config = dict(
    n_layer=14,
    d_model=96,
    n_head=3,
    n_kv_head=3,
    head_dim=32,
    d_mlp=192,
    vocab_size=8192,
    activation='swiglu',
    norm='rmsnorm',
    norm_place='pre',
    norm_eps=1e-05,
    positions='rope',
    rope_base=10000.0,
    rope_fraction=1.0,
    qk_norm=False,
    attn_scale=0.177,
    bias='none',
    tie_embeddings=False,
    parallel_block=False,
    init='normal',
    init_std_qkv=0.051,
    init_std_o=0.00962,
    init_std_up=0.051,
    init_std_down=0.00962,
    init_out_by_depth=True,
    optimizer='adamw',
    lr=0.00252,
    beta1=0.95,
    beta2=0.95,
    weight_decay=0.13,
    lr_head=0.00759,
    grad_clip=1.0,
    warmup_steps=447,
    schedule='wsd',
    decay_fraction=0.675,
    decay_shape='sqrt',
    final_lr_fraction=0.05,
    batch_tokens=[8192, 16384, 24576],
    seq_len=1024,
    doc_mask=False,
    train_tokens=155000000,
    steps=10111,
    dataset='wikipedia_en',
)
Each number is 500 + 50 x the weight over its row's rms, rounded and kept within 0 to 999. Layers, rows and columns count from 0. Numbers have three digits each. The size before them is the row's rms in percent of the matrix's.

# down: layer 9 MLP down (transposed), 192x96, rms 0.103, rows 36-81, columns 0-95
# gate: layer 9 MLP gate, 192x96, rms 0.105, rows 37-82, columns 0-95
# up: layer 9 MLP up, 192x96, rms 0.105, rows 37-82, columns 0-95
down36 091:559472477506519449515494450493521488463444501392431535429597425497443572524491507507531516493435458476551435533449547573547469556440466526497612588506476545463564575537416596456587583459501503571499493580489392511523530520478500519469499414491511632528506469504552491563551495528492579506
gate37 094:505509505458514529501513459523606476430506572446485480480603493570532449566536481501474432511563490422510567542429518543480516482449550466454584569568553414545458485437580484519503565649507381521500471466402512474488593531448454493556443464461573430487479541503436481510496481449514556451
up37 109:461539344439482523455587406540451534468488447452446569444550454473507512445565471515408454551473463513475431460462530539476486429487501554582504571496602438402458477504592481430495484465518497509497527450509545475471621504456448569487488455517536449497468518469491503603583513502422485527
down37 107:487502422506463441556490451533434546571464431556531604486517488401482494436478560503420428554424505539520495460520459381462384511497503616489517551446487455432465508435552490492523544423438531544532480512595553519475534511437419551395508494464488526449510447524550527517601526458475534490
gate38 092:474529433520450602500458438560485523465419477501503570506419470518513461520461519594462512373519502649488450467451480515466485470479560572613497643568544495413551551476439456484518529529522454527458476496445471510485557486528474482460539487401440500529435443486534440421502533454478472457
up38 090:522504476522553437459565506513538422547536491533522562572486597526513487541446525455501440472493521495507404527497528477493481532516491457440438493575651455519493553522493527503473334494467581501412419457562556526557463443596510505528492493546450469425512523512461440532475460353564509494
down38 096:425498509453538426506459585458437501534465612530513371529442447444517549431491552576459485545460535485508517462531507478469446443505563458497475496427485471499490489563486514441482556450484450440476654570473455376481491466546465392433534561505520499421565522495480496549427557494503435530
gate39 108:411530526489481526535498433500539524482471593473501559428540509406541555570440476479457513488448452553463496465498418450425435591529614486528507526516544506520509514437447494476523554529520493579516427479500432399488592599552438521534368531517457425559510389530445459449484524465505478527
up39 093:469533552404480503517503424524465539514461560520459534492549555398471482606554465504434448539522542562490510528472433464461472549549512460532384506480523500552623416507519562449429553454568531477515476563551449368520477561516549494537423457523513428469544427544609495483457501477423517526
down39 090:538516434535572488524494535500447503598619501470489411584446484561496449411564491489527428450560519446454506502522533552539557479518556487385501503454482482521376532558517481531501573501460475511498557515474598618430505435416453534524580543461558446472484594511504553519537456479528444471
gate40 096:397533485540522551492577432449470472517449503425424504465567579472547500549484532581433575525539494536532535412424387482542490526505538514463554528406467492452458519450542556376474533530488545517519479574474440454413495561503491462525504453647529511465472420501566474495534555547519562490
up40 093:448385557503469512493531559504468484541589480495442564398413529465510508411442501455524522506421648451531501520537528509559481535464520464475515448543501519406502528507567492482487567483470539483512597494407466531562557530461493447531527539560513417617392470464458532472504514439550512586
down40 092:609558487490488484517436509606557583535529491586513485628556426461408476572546447506565463496488461505415430499528544513447490509548498536473501449445568486559484446477454456602504538441440440563453370479555477550501523471529514501422484499404471512462563564544550496544520482468470490466
gate41 092:539533544493550618472561544417564550386470494531463446485514476505466558495560404509443505423476467470387441442561466471472479539446552410406513520568508577520513506461605493523535511586462518457490501488509522576514507514445481474423439409498470557476472479470545480468444379465462496545
up41 102:451541452455451533471491536582534534414461484444430481368447500564443472406474519509511478492537557462464503468566518484457514507472475455500536438519491629502520450520593587463563500498479482529394436499527489596520554568576455454460519439585472554519467494499536547511524542594434590435
down41 106:477465461587556615555568523553380482457453477426523518497471501438521494493494520548483491417543544487431495468580540506442597508446525494434536490453472515574535524469570454478496400545487430413442455465574533441490482421490412428463552473460497548549497448429465560463403476548460486546
gate42 097:559508507548535514516431391433561533464474475566579585483503489539470386478496542549424501476539445409529519580476531503469572541489507507466451548397599441537433561503481480458453429496446378522524450506525517518496481480488520526541492527552461574428538538633492524547427498562454443514
up42 098:582508579542494544455485432379502477553567525584487517523560571468539528510457567527433504541465442536527435530495495495584458577484523460433431495436514456496472528363542386504479489454414508514443542447507443504475509505539557513528482514454527633489426484444596512503517427503510441561
down42 097:463529520508470414474511516463526460579500538523404384491515485506515602510509452492615447525443487600499434572504483550509390497443552515522569505504465587459568509445529477518453583454446603493531613453432497507497492498515535437497483509533567462567456455421563505397550450474509495487
gate43 119:462575526513589406461431516551564640431420485540489491468535477529444469499467482507528501507510444476558503475450559478447497502482501512421556511473490482516520471487537469558522504621620470571391448542477531433532479513458455519466565574429415573472503536586516450486457500599456496425
up43 119:451514520533586417438573492507580569516450509545442618574549532549489520450481554513487561441426488407530511531383550465468452506563480461561520567380410513464462439445533444517502512513520501547459458465510535471568575511417509497521582502485471533509544496544411579528504512522410477466
down43 108:490418415534477447496532472411634496562525560545514545502490425516500496467512493526576509455487464353477453501474448461520399451529369478495471523457485521525398491503478506501505549478420491533514485562458531503568449458495519488497544547549670520460485534521478564445523536495427494584
gate44 103:469422430454520423543461613559523561440493488496516407531488442545451456467415416505467563486461444601392517495449508544458473476503524486514467522574556544593509517445579458422565480544371523499437461482519414503434593517514493534428519488515499449501506528532502520416531515471551516556
up44 102:425495487421497525554495624532507533487545521483543457529450455446527620485588446541549570471487504482509563456520445489501487558484505449406564585528466448607492521439542426597455500509491454500478436552561394562548528553484412478512508557488534522519515519465543478504505435541415510379
down44 108:424520470478529512494536526414502532603491489479572543564409509475475511536531512523519471459487474619502525477518447487540482457549575525426547511463559490435479442497510463466495581619424442476541439542489466540501486351440489405534515563457536452529509533462403501492564522508450576376
gate45 091:527519477587529516560538473522457487493515471591548542491536563555512393452429575537528484508545502502516526610511489541541539426593543576489492392476590512456467477506475527388549396444523504514445484485496496524445485462543490498508517471445370485501566522578544428394491551549519405499
up45 100:484476523522589448448525521482430447479512458542572491552480510560473565460573469466574554509451441485430520538529545504505475427513550480551429528595463432507531554523451507479599536619478523440485483509568450450456620549498466486466550497576412576541511481420491381469432469461514526419
down45 098:494437467563491517575477505438508446386513442556589597464516568595520470416453560535553483518525501491463563491534496592471415523505539554415491420465503493460531588509500508450580479503494537556556457501474457501491552530490497508473565482414353487488530463503390437476427531504510458429
gate46 104:413497486568447508514478490440576590464499574521535571505457458541450401521560403567504546460529531500576460527390504577460445439501476527481448493451579388461470593571558497617519484522525473496458465501455507548513521536521537407509536491427427483472527537545495573461496518592442517500
up46 098:529546472510446464468563482460534449519585452565488541536381507477526505563526526470509588543487501523572519611495490541473532492482529553499542446415553470514433588550483391498437589535529536514497446562494466494561530523399528540548391566441568523530484479561495568512531391514457449413
down46 097:536461549502488468439520560539442453564458494495536417525589489407495541475378576432499564529507515566497478473509513560485446451443453446513528507591555622451452433407496588425523570466551515477483466523485564465483454638502566543534477448475560461479522482579512481450489482424514479505
gate47 093:450476476406509559459444406582494567437437465535460486457407429537492468585558432521469512468437529450509500525533451520404527524453495519506523531435459533451577442506491550446502488519536453495555606540470520497489450512449492569536485518497483474495598478477425422609470562464513652446
up47 102:471616573432504480481491601525537491540469561487490540503613436565425448531439517472544522479469516454455494531436558401516577432521524485490483494525571494581383599576478528513462501527531451431449393473512469620479514423483521458462529519498532469388460512511470451471483522526524450491
down47 102:445571582434463529465480506554507568574435484565437476498449479535485432535461459531526438449472509407490435513476460407489519471467503530452511525449502479505486549528476490493462390565513347475544561493472491580485524500410538487504561520528464438326486523485449440600493536433525513536
gate48 092:461555502512455552452481535566510587443485590511420554487579552644496455396475515540498499461530462466567498619441535522465489506496541494497489527551548436543446431544491473492496484506497438568406484544529446610455527486441386516500447491588548473486491574501493453540489552545424522435
up48 095:551513595453433454459449510568487458452467488577486528540485478427460491557464596534500538569476572486553429531505512542449484546534481615455521391460459625461482486500549536539468590595513583489405469564478485453527477551521549516538538516554474473490590595433502523472475501543579529462
down48 100:536476654494499507506551553460528463451560514563480508541503492422490497543488549575502591431532515520469543475495496507496517500536540543480486548512481552504458518448496514571500484538422461546377322495470516466478484358517543471519452509519467455502430605465492361456508552567488486521
gate49 091:628542498469447527542503434476405445505493522484550562475531442393617514516522612526521426568561518541464486480531463446525490479452524529440399465514527494491511523526461510472494498508547507523542493528619513373417401558585526486474470437564410509484508467498517464452453551557548474530
up49 095:457541506421552460493416519495492508445504523517529527433478442507523479558541546480536412491530410478495415501469455560504438476394466436490415559503512514489529517544554386652479500551476550503545567490427533516499443507599535466423521535555432491410394519491590444539472434527482504514
down49 091:588513471609466478558504470500513531578437435553556435540452552433538466482544563500457530449518557538488519480548485441566505525566457542459472493452548513470463446485443485439441511435583499513504453488673490491456580590509556492530520490517475551554595528512409546410540526520568567551
gate50 085:474511429489574509477479439401555513575493489487536585457490465483459519642562468527512407468475508439493538566432515488509501493496527376530505497512546484555433655495480475442475549547529467511645462562460484509589424497457569436415495465525504520459512525563479562529477504478522468525
up50 101:554533412541498526538493508512477534647481533528535521534395577455507589522506543475437472477535502558463465545579508513583399568511487541471549494572455479439500549470500496484458537450553532532482518487410536459534500575540531408497471508432480544528444562457625596525573507382519499523
down50 098:539531541488431501489519518603429542484514515578451477574498564522542463383475605436400551545567498552514450497525477489497543495499560554504463438492488456477583374457496598510540487481504543484364489489550470473443557487527475586551473582468522504598502524508526442410558543487470520473
gate51 101:483571498409460519513507545510530490445407418488517504482581394519474522455562492527464470538469521436421468475580562501507439511540576525554513524436512490428557490467606545466477448438570506501528528620444550508426460509437442526436569498503477371517563547416511481426433540495484529443
up51 097:459435465603477484493512448435446490502536532356453455495516513448586487527495515483564437501563461564510439506423450572500509453397548518479491515457447517436377557597443566440419529504435498439504558509456447439506507528483551538483529463492450435479421465472445516600540515552437493487
down51 096:453521431551571498469399493484575431481490443450443537403539476445431501538481487496585418502446446491559471558383522416550496494510528484480506520560495456538532552555482512536568532434441531530520575534540502504488431613483501496462476519565458554506553567546488529680482524516501562470
gate52 110:453531374448455361517448419511447491447497483431458582427497476544477602473531527578518511516519467533523452489499565488493521456426659510546443542513536517479485489503415463468471440497471407497571491455428545554455496514443497533458502572518511476456519554515538453520492462523446381558
up52 104:406500513552517532484568486548459427549515511435483541374515573454536535443565505559558527513480542586564504478494499542539488508485559495499464451335476534498534455397423467515428423474572440574563541496471543462490513458570585444494550534529517464450475485482427528512580566559441501501
down52 107:524525511497589491458525508488506490587464548562603402593505538439518473586447530447539529480501577513607483489469479482559475605588482500486562490491542470553503529519525528542510588522509589461461454588567430453507492520448492553521426380505510410483469464587474512544563518565528580502
gate53 104:566540455526510541466556421493434415509469395441523593463476475536558497485513517516581424477526467448515425515423510507486543409432525389401491534522478375476480496473505447496585455504441492467591461436471516539511472506533455506487598575529542527453575498562553431514466469504551443565
up53 105:515455455525554438434524462528461429617434492454605589390496534444507416434468493478508460487422532472469549480458465534533508404518546481556492507383517497458459482453488527489576510471494483530554638441467552401506537526554480482427480521472491534445518458495453447447575583568496504497
down53 101:490525537441585494589476496523559460611467519546493366585492496516581471508422459566499565503538460489424575473533516495555524507565508531498605504438517477514523541472499543491587519651496511502494534512504520501560570479525502516474477442484332480469462479539469413462573489485509559543
gate54 104:529492495517579472506554617543547450489480503487443500507563435423515446495490505515543486461544484509493485463521607475506496396537496479506471448538600601555455434448491542477586526416393499483387582545552378484493499530496523521511470484612509363463562491464495522506495481505529570490
up54 103:506480423433495540459532468553548510489503534490556441501555468540516483542485438541461536528516628414544461426433528391461512488519493504530404487607572499453562510561487572597481529503530494473460527459472573533451461612496485456560523500522527395456535389558500525565450594448545512513
down54 099:461457525542447464517534451475569429607538501386400520457429542488527507507483553424516473372422411486475535474563505499580415484498433435419509545485450542539530508413559524514531442570508507546497512592567473529490451492535550480468447467570586537564475532473543524480536402534477507495
gate55 100:430494470447583442515490476543441488474434420492498574385495539575503507467511479585558502458512519568466512566415567431519573437456541459432457585519546550436474475492454553405489486575522405532532484435530503577441513459542496477466528524426528511513525502472498445455447493583623564460
up55 112:499443449500538473586506478490548421507483391486523532528513453558556517443526562474502457591519524567497524484482585445546577496544583491470451551506534566458448542566473496520452572514631563590516443495571453524504519504538496543478569543453526460543481584425583463382457428557567521505
down55 096:535499533502490472527541467484607460612467468453430496584489405532541515418536530477510466585519492538449561467527498502659489474519438463534494500519469531475540426567458418475391508654533532464549527489574490413494517545558538473416521505524514491532476526448560538426534450537525456510
gate56 087:524561456431477447504498489497517441444564467520480650514505393529372404461469553415543503523508521465497505587472524498499557439530474529485446539507460486452484566458475537454521556516444481552498487603491563465450610444418570509545517484584443481518548501557556554432460532562561548497
up56 100:492381592481584499523578514552537603495457496545533475518562547545469436511478448553504467480480434428504566520462541519460523484513522464506560479418532478472502464546516493507359473516602448433524506462540511541513445463572505536442505429399533518420589500444453454506502411510443526384
down56 103:563527516403552491357538461418570607495554467570522537513550540573460439451488577548514455526458548450527509503444597513433572460584491442518496528401498461430456552467477550475428519467510441495482544559561525526456549495448516522495480500462533521447612533518486526463504454549450506400
gate57 102:525509397469500482541481525540547524516519543546509557536440468492433473438542541550521386495513435529591539562471461565472551531604458530418515500445480448589505440534439482559474463487598439538522538533418529392553529529427448494426541531392400472492535542537513485521575463517460437476
up57 098:432531489484523505545490566518552505543489445457467527482552451459525469512529588494592597462550529448436530516399564497477523522580603603501485558594516438452523572468511544487361472450487455508504430607491564475540496508432525531537524438472486420565516532504511545437550554408446509520
down57 102:487493536473481495518517457546465588611395523496510414440437519510562518573440559449536589520444537562486511450516510471524484432473604427575471541527594482469466415511492504533559532465495527522484469463536465570464475609566461542461551556529651471529392448466490512471467518461531509471
gate58 103:473416481536560541444457496475587510482510424432542623572458459494532431584476453534528483521484565361504441606534570472487481455478495477510514491459516520606532529563521503551545419472496513411471528543562377475457492456529482424444512498533508497543573534530441532595506503426502532485
up58 101:475495501520526512551479539475552504448463468563501446496555529433514588543513465608433313452524540444450542431568495469506551454529542470445473579564511437524557494395554491450514485508500462485486465425481556619534409486545618516483531467497509555471549414535520541493496428521483506514
down58 100:520459499526485515439473455498461473504576520447468556405550445465452455537505499527508532494554524457538435563588465378450530498512526594479533532515531535584544478553573546546618468532403532422414488508504404507509455429441531470492439418606489580470412483497465466516481527454480532582
gate59 110:439508368506450531496546602511537532427483566551525527467445548550536466410536456463437489491488571498488545597483555507495588479560543451485554543482487498626480466479488512468500534470524403436466493469438487599412546483486582471492485520495562421520556562560514531546492479589543474394
up59 111:420537401490433601423510538437555543453462625580582535559451561439429505422595449435514429471514563496527469503514557476512511479497465449420461494474510492531489527516492458477526560373518437442424583534425477513471592538484512490472537522466509494563476482498464572520545476501485445550
down59 096:539491415469422547479531419471521441620458585566514423520504502419437553518397516456576471407493467422464401458522530477542410406455451502554523440457481446460575509506490503460458468530540466505497535548483508462571470534428401466512543592504450528481503412470494482544484563509486504546
gate60 098:560455506519551507543439457550673510516449510519468461520518406468540527518498477525413466514551470443484421594427556471472477515490529478445409552473471445454505590506456537561598491556479521466433561440540460510394484509523474547447431471578457499528506432453539557457445581435516521461
up60 097:502433534563582458492539592471573575468477547544483486525496544462473432420532390495591578516418467443463488548486481477518506499569564582495485534520533482613486503613454434498538463449465562473434474484390456518560570470509390503528533523478539439468523530581416510500532487454488467542
down60 099:595495477502484565470485474515456505484510507540489478528584512514410570535482480503435549539495484457493358482413545479570532503431501507437499533392497394514497545390419545599557446519511412607472520496488467436406550462503527553547452506480488496510535516459455575452423602484516521500
gate61 090:512459499506524467482527531536551518472527499431519552430485443506484596444513478466463576498542488551410496531461479507472507485497592496479472513457429486597546513517362448587607490478542517512524407390484490464441449405464494445508493631494398436539477439557554470496423453530436508536
up61 089:560419554565502455530455490540522562553534594491493471455563509442455503419469534465469463481419519444420526573501431503522491535481574516495533576428460510468524467471436509586410500512609522507545583533605552419461594506516614515464433533616476467530473507554502471488515581525507490505
down61 087:549602482571526425548444439522472503607477465467404386507529572429499457508490466524553460474467481397481528504566466556456453460499476490552496513528531490441577589527543477406496562507556505611510523476474499494435526470546584507489450461568486576468449445487515581559580463458558454559
gate62 093:532489450554474546564499567547516518488501436557487465513483469503536420505516543597551470545500498526579447505569445601436441451537503622491520427471502529546534516515535457490612565425505464437582504491484508383394547482501498493487522486560419486494520559466438461455549599561532611485
up62 091:469558501545482519459484468457567435542428453538488478442501533526426511542539557547557398509511487510542457556477416511484545556445554491519594487502512458573519466564491476549425524493542364527513515524520456496436532547624452510552543495432500420634574491525354534484544499505486501558
down62 094:478482480549411503531473594466433488581552526561524474576423475481579465432504552576471445475452456502432546535520458523495461497490474484445361515497540467422475542355441543515550564511459518495593512615577486485561591483518516414507506549549496536465475557522509441493480491522576516462
gate63 088:486501439388568451433467544532505447448422500569572470486510423559499547527448434526491504457514504576448530496491535499435488467526495388568489504500558507492505427507416536472551495482491485421477433440492479623455426420428555572470569533468562434428531600480527451577430521525524485539
up63 096:541534511576536495429562451429447401505508541476555474504585516478590633448470521501479483553499404588481505508442539480528502528523567484531518482534531474494483414539440501530577495509521603528509488461452510453536503484461536482555587433536549576480483537490583541540490651507519423603
down63 102:592467607582447502564523462460496427550573527473476550472533651439585566461522508493498586558528480501553428509512494466499449512475459529468540455535519491523452476521484533504538544538526643536505446497445522466626593500513416489549452510548511551488446428472527496473516604493486473566
gate64 098:550516488386429552535494451460554589514492497553520442513357454517483533588587509487435533495441466513467455524495417500448530508460488562616523521520419462538508494524425500557453464553499560496499452628584473527482546478538515531550545521611490514519575537433539450517465444488515553426
up64 097:549610379401458481593405470567503494466518460505474449410453459450486561518545428372514459473470534562487475525544485531480541568502510496465481601583440574470509582533554477446473529508385525486480514496474483497481503523525558615516542549476496443436453506520542456521485548420530518497
down64 099:489521469511636437587445571455557505502500479414512451514532320382534522516545536557482497441478411476523486407515458562483517513513438496423486489468512493469437539520458477544413500551486442440425519504475510486561475531469441531469526588446495458512569517503504463594566562517511441524
gate65 090:472485432507494461570541540455541546514472501521485568377513472520487413476481437454487445509532444511494495543534550496477455579584496497491477619500565442538451534545503607436556433509474488560430530486533541487460380532444510505510552393486527457534542512526537404633539450441519591527
up65 091:552476500618446546464597620550531530601490532575506515521470493467571531439459552484555429530556574461475446466538608481535451483491553536485469452589498559535520479488586457576503550441421535453554509471506494459509495523504591477450543541493619541507474465461468541526497393483530554540
down65 096:550538510503494534368466575513524445498588544489559443581472565524505555516534472488474533490467506547495497453451474562533536429457471454542499498469500549534500448444505426578409534418478516512604483507431453487451598489547636547504471612497501512414466478422497521420449470561479413459
gate66 101:502425505402548407543398544525500434419490513491483452482579505586474506515509480497455437487484468487444410453521509470491494524467524455469434509545456446534532487518471475519613516516523527491472434470492466512544537473487486502459509581549402377424457632505603460459449475484380422539
up66 111:596446592435489500492493429420419483504509652484513563579586568424489547439550576501499472508484502440521466416498450514536451500483481495479460539486460550488464501504433521477516500475525561460589471561549518484515608522526524458353522539538411547456515573487549506434527569515458503522
down66 110:546568501600452538541571537405503562554609573533500499473426482500533466509517539479494422444520497453491469435563494514520456465558497445493463485436453453397519462530400567472547583457520533527575482605482483536520599544571591446508582554512509560546490536522437474478573523459489552446
gate67 096:525492508524499459380463505548463482462498496520419500470500480574543491489532544461570496486491542419529523565605604544460498358481472449509433470524521409507504448511458501542497471495516533417539519444511528531449449435477500554593594607538533487508570528450415407532445430396483513472
up67 097:522487481479454513379479399426484479519534459405489580485516558564529559485589552421465534470424582490520465479613540509522454470517479440513546454532490437541527523466498445432451494473539583515572530521534639451537493513539603518580478529536556511541541458500453526493527407413489545485
down67 099:495551507482428547447487426427550529572449526356590472534554517489516491502486524552451524572460512585519547469471487478537498542517495535481513523491477586514503510547546585396535544538522482482524474466578499451490464537508561390482424461410553578476560465483566626498552541589561463436
gate68 095:479566526533584433501549542494452567497520568482525478397595537515472476587484469473538478475563460504480591523399418522512553426431499540423487537524499516540386511552517483450533600583396465478510454508513495545513492516490415474458466439509522497455520462575477497505467484617626542470
up68 102:493411514412502456403475469492536494502440489538541495507450454483441549505506422487530461438435553403502431530585557485381440512512473481506511484432536467485579517450563527483548363437512486480494522530469549562388488462484611527501502573537562422483571489439526530540434488475503586452
down68 100:467554453526501487494563529561464496513591498572507516550454448478366519577464414431551503456516533549590466446523481360408496530475536458432436517511527476532430513496497454503562579451439469487493499543513502580517469578443491490432486487565488465436461482481404584546536481560564599512
gate69 100:428450424472455453474570544467568463486579500628523451493512492520436481495497390441541515412449384506522566467528467508444440454476509493555526590472533429538459504403511518541506469555549541502545532451473482522430476533491512459402557495482571475502549430526587430526503426601446527467
up69 104:515483541447583516519468577591526510485496548446426548497509454423521567550563544543460465557519565449466430539467618432564504439401525385499476538524410485542496439569525542500428486592409423445546446564567535531536489436426489521539513537478487528507517510560464546471429486471493489453
down69 099:506535471428430436492526545545464494477552432619533496533550467565352540479482495429507530446448392480531475498452521577441557484471555460507427507549518474541485490426523461545509569386468499534482387500490476589504443556520452497436515546502621559530464528541513508448464426508437484480
gate70 102:542505481526491446534536571542519470470499494620570442487566442550511478392547542513536513425593534471497452522459552445483424466411456494516502526523521443484511435576548489532552479493566456493371431461476506552474429586499507550528527531384426515524448627513533422481447495519521479429
up70 105:566568520521482453553510459510476453526434510481477500564576467472523462492503530677492529483552554521585482468509517531405526515539515541495429370516563558465574416417405513527468500469504499469516398435465496566504478496517411523516514495491562438472555470625459487530425469523566460503
down70 103:493541446518423457477528405598456553574512457467540549471447480523577538504585518474431470466390480527527520537532395429454379418477441558520435612447495466483484472450480456521484491636501520493497502532437552482510589434510441483475515521485439481497574491461450480485482510547543416487
gate71 099:534480519421474501535450484494618542459489498455512550528429441550403449469568580464511441497508496479530464616483483537458444528504465471527522508575537383609483425594525485574458392490521428520583434479510446522559470489481420520493582526487491494466525552589440436453491497521492420485
up71 106:387458474476504443562560504597550484486455559465511437487549512472507555481515524551472477461467553488469509486513569445581497493444536492518382552415556538479417524517468518415426554575557473518487489473458451429408456615451553479519519599471493465528457488604477532470523442564458421567
down71 103:553455496482514541562469505555502502410533524475511492570519514519456481460583605556490593484607540402429536463528557402577468457559538529579491511520563475557406548481514573550516538513519419510537424454458492486417487488532480552472501598391457541564492541553473421516450449528476522547
gate72 101:478429438518459516491584445366490515455550490591480537415509434504488529563503429479557504483559494543420534546573425477430506424533522464578603518543446461533506445453575468436463563546549463559516558539491524522525486566442503413456510563536540483510545513506408555490452443437564435468
up72 105:514498446521503467543502463515470481493512510548449499455534498461471534522502404519511459549452474465550499567494493549438384631573465470592440460470492476569548400481500513603477568563638531530448564586531451528554582562564449503437459542538458473563529490506442552516456514465402461486
down72 094:471528428407494517471536402567517537529508537415545447523497504479559489529508509524540486624550502534581480570509472425571476420491460548401447575480475464531505489669567508592487433601451514531505601496531507473467470516554443513443500516450557431502469458499460461472502477528448538454
gate73 101:421462461598572524515431485493534559512462532516568518446504492492500487529581405537479485481565530453488633571518580518520556473515596483466514548499575481579528471502391566480538448541436367477556528505524555545452489504556517516569467503462475429541567457601409513488491507545526462451
up73 090:573514521478502437604592481482457484445483478561470487470497452528458401576443556495622542477477465462507494493462545543337529519453520452501417462388492531413548528493502519529401533503553486494526495565465503518493494454519527562435508535565543523402488532431569445491398522515499433490
down73 095:440425538557579545560579468508539496535431508528487502509518544579537502481475474503553520493529464467530545560451545530423481605522561437469388553419400519571523457518431531571478449508503396503642451547478474459470543524550494490590497481508436517527490538557509565543452467558513390511
gate74 107:442607491494470387413479537497463454459462519445508565591556469559487483509517459534616504430524543492510524549559574428472519494462540497487439624536550529497522502549568450471467496501474388434505514487491487603409488526513500454539539606521490522551550492495498426493476398515505557403
up74 102:520527417458514538538483597613479496459469549541533469489491564470500508407581445578461459450566556527455537584556478506447493516461507451404468526566512445523583408484460477448503523511539402455466537407448495523446497523478462445476498564449556499560429447516602454521448418476554419479
down74 103:527460437545471492487465480499466492593515474512559417558481519471430508504428449529548516458551479558536510515456568404470508503497461576536428538563586533536561541520556488449494572477570472489474518452519593523424467539424403478513598583448481500426543376437473389428539494443527463501
gate75 091:496550501522520438400493573565523578546555542527504549506548554522485508583541415473527485390496543470508595608490525475453538458539380441523515542576502466581422397540414532486485623447483491451482512550449529507480553528537425539518490515532468424515545526606448495475463494503486525507
up75 097:476591500502523550518481517518421445568537466466487478457534556500567490562426507430558578582456529435550485478432513516517461471512468422476486492513517487482536444490469457570463583485438573473484505456527572460595439458585452629624448489589513520513543547552456533474506494473495391594
down75 099:508450424537499560586446478453446493422405436453492540453535524586535486499477477497448565543421553553551537467547555553557475472489561423479537495432509598488526536420546489513456515434445551542524488452523560489536472447538536540566599393524467545459566471469516506383517479384459522515
gate76 105:525471507320421429468427482537548461431575457482537517447535546532463485516415510563548399459464500608545494529565554525502473502477585515452531531484454387561504573472480492548478468553621511526505572552478499554506466521431583527393475460525485553513499488491471491529460526454484481487
up76 100:485460557490453570403403423423514601509618543575537551553517556505488450540499540468528458574437539461482485537505411524518501478521557487480501522551498539550483392533555544417554459419442568435473556544556438469553499444419524520545568465595520490592465520493454489518484471473520451523
down76 105:457453499552483524459509519446599560410589525563525545505457525511444562519485410451593449496439442555574502561489553496470468507526488458536499460547442595453570465501564527560622537574526520546473558450520369393527461521486411480484545468509518511516436609505503496507467519533500491556
gate77 101:447439462479595501472519492540534532471387453471594601547560493420495494579510497500671539494454460499507544488461549529475593447478470516501517482527539443461462558472497579453469496534621426505616603477511445489515482472464498592458493513453440446474491494498498456440497489448513517569
up77 099:491509449483523491579402541579517565537547507538486474484463448473427589399572518389505466535630517563512515511501476496543489524471516552479594552480391391515510464618433503553515510472494438423396496519462469460511455563508483500541493493459562450477455478531537446415512480544502443544
down77 105:544425504648512575505539479466497506536513496549530553468514534532508548472458533489460461575491582540477502494514490447423516591566566460537551633464510524563532491592499442510547485465450485508503430441564529507463480566512471514524566439490617442584487556525491491478359477471585573497
gate78 110:498492429492512509509538401415539434431468435535497578504487554484568528496411473600518539448509501566455587543411503468515599460469528527486570462484451472537454587498431489532494524589524524439536408476462541534497393501512578581488409510478456550406542447533544502501500477592485441490
up78 102:565515522522445418573445545408555433507476466480498456511476474445564557582485470387577526583413587488574440485537494533512489512473481508497457563541535452493522522481411438481509537564470539577514619494480531518507461504486465470592488517421561480512472479554421487535522406423612449483
down78 109:587519431479509474455533457508453523526511503534461498611412500491501480547441463501504574556541500541414504527499402541438511446531507494532521508504559461609538469510512421554546535548523522549518539467545466541504541457451471512541428501373595540520497545549506440666469585427518539407
gate79 106:500509456359517553564472387495487452421473610533551509558527491531496527530459480517492535516505378495500497510488488478505539454458521548504475479568487555581473540509419403487598451540590521496466498536553520473532536521447384446420455448542421500379529474517563506443484518563525437470
up79 101:441462482448492457423474565563522465471433533484453495620505644519405437564484468444560401523516437459628484547434495497518524443492461493560393452500527465493575507468568462504527538463496505581381515539483531439471432477581481517518501491517477424535447530485517553458533472537509461471
down79 101:463550519542498469435574513625552544518556468445429502614489522460468454495601506456483506601528460506640540517480625481514501460425493403451459454412509488537481507496477565542537408484539412554502480510399520473445584493473467498544510586519508502441501511485464518513479517452455518553
gate80 112:493364447523449444549508520457584589488537556575512429468459451547467578514452414483478544536449520529504533593549498516379504540548506446591512501522501475591538493524541526503485453526522445483488471524526553564529544402600504504474607557453568495537492473550512495404471429502571445485
up80 105:557519446423489591533492555525571529514463524529488481503563495492509496455454571504595475504485482553505513481479609494594477416455465473560510556504491447543504457583506422624619466509442474461393567419436529547479488612475522501507571453578489544507518499577507524515524484601500435526
down80 102:555611484441481429417489452459547571471523524554548468402505518441420478493499473558523534525533579575544450482423488427539538538518426414473529488465516426519551359527474579551512561504460436500525565497531455484519489483592506606466464455484553541527491539464489598533515544494434517572
gate81 097:508611482517484576521489496429457440535379549450495450496446476445560515546460531557427431540595520517589537503532359558455472531537555585464511500555506490480486476439529539554434503590553458542516505545505544439396455507530550541533468508444501449462434578490530535545495491536426530419
up81 088:551552473532503589568433470468505525524542524391548487434500478446480515479511519487435526554403534484457518464451468492512493467493431481464564448575370532515462464483502517504560517492422507415505466493612454540599541409579479477536479517561558491506541452530441545494544498432583431640
down81 090:476404528432540485414565533578514487450610407619501547554511461571494466523494497481606508500556524536519555506438602513389518557447498424525388527489559424536555515515437441462530507463539509554445482494430495569455506531483457445472528464511420483499484484457538521467470449559441470453
gate82 093:409425578518523518406450460566579516413478455476568527547434450504496456502496504591502455430499645431495477470533470502441495515491526549454549451473492449541491519445555441495539517542629503570603526467423503497551503442476544490449534542462470516513532393464485556467493448418452537447
up82 097:461536526452523559526429579557470488549495500514491587516505573495547518453504548439482548604453428565497526448501486484520504538580585478549543471475462478472500561585422487554413540468468503392602451456590462427521580496462470532435577575548568561421464453461502538542491548556454546482